{
  "hidden_size": 256,
  "num_key_value_heads": 2,
  "rope_fraction": 0.5,
  "lr_head": 0.00525,
  "final_lr_fraction": 0.1
}
Each number is 500 + 40 x the weight over its row's rms, rounded and kept within 0 to 999. Layers, rows and columns count from 0. Numbers have three digits each. The size before them is the row's rms in percent of the matrix's.

# layer 2 attention query, 256x256, rms 0.0655, rows 156-198, columns 128-191
104:499515516523470425489529426481498492484451532465530493555506505471506504556543485496476519511490515515555440477473503566544470479500453495500540555534526501540495489524436577454511386419508544
124:469533473518490546509506559498485519529487529520453403482460543453523434564496513571453469481468516482542531474535471521509550493502466526513515502507433452454470452467489439515401564455475467
088:489504550480449479471540459454530493543510492454537550539518445500527505581523432446484447521499545519475439505422517471531473526548525468414486552525544479536473463487516493402494476454504493
123:434546476535455490481527518501481501516502546527442431522504577426512408508455531537476516508478529456554515478518496499471530475535466524540531525449450469498490481496481465475445457509442494
103:514519443504558466538506544480495480501467508526433411507478525458559489575527494545451526561478521515554509451490494583520477426474432599552488550479471462484487497451412507558479436489532504
104:541497515506506542465450510496537498479542486493537597484538473547509465412458502453485468506567461521451550530468478437522494509490558473460465414528533564497539476505574452541542522479496483
114:460518487541454554474524546525457542498489551546477389474439549440526434509470501549465539511452497475556509489509450507453555483492472530516552523471463445461470517520486437525418521503428521
082:603540509459507523456481531524554496482481466518514503464505498509516452429545485529432481475562462508506504516479473529528529471452486565534500426522536549504475487455538446585490564395539412
085:453528515485437553541532543501521499562459493488543462523460473485416470597507553507518485488417490479537569497497498449529553577509474511464516527525514465504434483433498450482480586488492466
110:464520506494490471468566517515474416507476487510463429469487504473616509542499453517523498553447560408531457494501483554490552488441459591585528511437409437538459495502487409579534518500481532
111:558513520475548436518461466520510509490505467513518631514541480558492575476526486479473515542522484542449517537440488477519499514510543499484473495478563589506496558491452554523607456550522509
103:553526528496537569474513473509560503434547507469550614501510468555472484444478485440500417453573462579436483539476542436528506557508587427431451490524564539473491485503586479474522572463531467
103:534487488435532532545468505466529501451540481478516564473507455559543509488509471495456402461540474481452484520519533486462530504506552502510444431480484517542577494535526470514593514533489402
101:541517538458508410484458441493521475503533481493523642513537442549473569511523493449531458487546521492440487515455490490514460514514511499474448500551491567516493513486503521471577505561538495
099:542476545489497487529454482520502526423510537489539607525525513540502573490540452449506471514578461562421439509469526487524456512500554466481462519503575541500499488531509566443567446502534542
096:493512451455515476510518493527469525485432519517485433532466475468487519552455499533508510454514527480519515447513497563463499467522441537510520559469424461481515547515400491451474439573470536
106:426522504566470475512531504510431470502531565557432456498501556470543534512465462519529549519512545447492493483502463536485534451515539555562539557455442461491517534527517490532473395566441567
094:485468514546491487566497501470476516471463528462517459480448531471574505561536465554495491454511478487539433448546502604454510435474429558556557438521446434531563504595476436545539437464501499
089:475519510506480508414515496475466565511474545518510493484475506489443467517441490501526485420471443529516391465474490503467482433579543535511486545456537497540501518525535523397383417552479495
111:487493456457517512529559561520508544480402518499486373484456517441542478572508477547436463516416500498565517472526484555500555515502406528520513559427479425463508530441449428530482518444486475
087:466505519434520508505509466505456534493517524530531511438478477514506472511505467527483429455463492501505565532510515515482518498547511471491452531488408451409523502521457459431534588502484496
099:442498492553442513487548532537493456506497554489474402526463511446504450583519472570465520532446534420543566504507456569514564462531433541519509551506459411477461442469432459447473534538474532
093:516573484508457438482477504501508527542433451467495421538479482512522488477510522513495543495484520460543519508488398542513484529437442501488515499486554532464538520514478600574510430461505518
108:525521498496491568538560537458532457487511483490552531470519466519432540547548549509456488482511418546479505514429532456560526526485566492477450510529530505524409474423538504527484537433530468
105:570512436454563445505472481506530555479421502489529545567514442525513518494424483459463445452558486537478533480455475494484480529514511535464516488461545557501566594514456511514585386552492512
090:534485483457510530523531502499539466512500486454568492494441462514518522458508472458496475549476456555485491471444489460498473631455494454473465555426527538491513546512506514540610555468498501
098:530545433436574408467503514491506476518470455511483516561518488491536499584456464517458443488524560530516513430471533552566508473523514510509466496471548530590461523553468492482558368513501491
086:543547520403482471485600529543507490560490459507492466484500433507509494568555484452467552627450479421507538490464483465528533456483468448470474489488498508485403557434435461546496552472501499
104:483505520517592465490541490499489453494539505545445526547442469539526488537457460492505503487488558494509478500459552526492525480525506491520439551436477517497515558529486499473521419582476492
091:508518475485527552471540508532505503452513497499448494553504539464481441461489534515476496514497538547558531548497544463526502558526499473505529587443595505529432461475500533429404515461496460
125:478507513536493459512531414502482479497471566538514462544489525453511492545501462518515569504505514473572500480514464575556526445475489524556544469557456482490520569505472494480537440416528547
099:475507492562461504497524567505557500485426482419567450514488518447495495482525484457495474465469456499545448491503487457485491575545463551496499495473604483512515423482529466518509575412514485
110:536548490497488452477459501477494516570523522517499501467503477507465505521502502455479481546522440586431464487425500498504429486494500494440406513525538525461498463452514516518408486495527490
083:453542519472467594530551503488483436522558521506503532498514520474477440475491524485481564500518470463505532483561514446523539563480561451537524468463487520514468471571495506507489602481452433
085:464507529539444459491495501489465458502519493476491519471513513525539540536509492506529510553504479463441453544454499525467516483456514526479525504528494510601489459499531522541528452523479554
087:502527497476544479468552508489514449507459433425510559468523497490553537475513507510510504551473442478503448499459475525523517529469444507480529470519458464573483415492468500519528599446508472
084:431525550447499526508474494495469530531501498523529554475524534480494511501526501539522472477488441458518525507513505536450516502540540535517521465483531439494527429586466457449490528514486454
076:557494497513523411473459498540492495489474476540488452517472454529525492499493483528468472534578528476492562479482498553476475377465476536524517457576475560475512569571453504515513366539467569
086:464449530515509557468495476500472487481593532528435450468428514500510521381473538476561537428551537513486449551493493477468460467514562501462491502490467473486519478496559527546408551511509589
077:423510564583526525504483528520511532514488477494529489403562528492446484424489487522513438521416381510500457548537492517491498494488524474509483456570529402405505428446510475554442563500553488
085:521489517556494450419451491512482515500462497491523504459504483533448505485457513516524494563497421502452500511485508514470514423498454516493474449545503513551492523464454523534463460522521599
086:536463446452587463516391490462534544476464475491481527516526510502513463512513489558494447391528606514522547463585491568537487520502443495514541459565481517523534488474435518479548490486535425
091:487456508437549427476438456490453544513526489594448501502507486514533546519474473540483516441528575517487575491499495563491509423528518476493442479515451520497529575545514487414485401569494517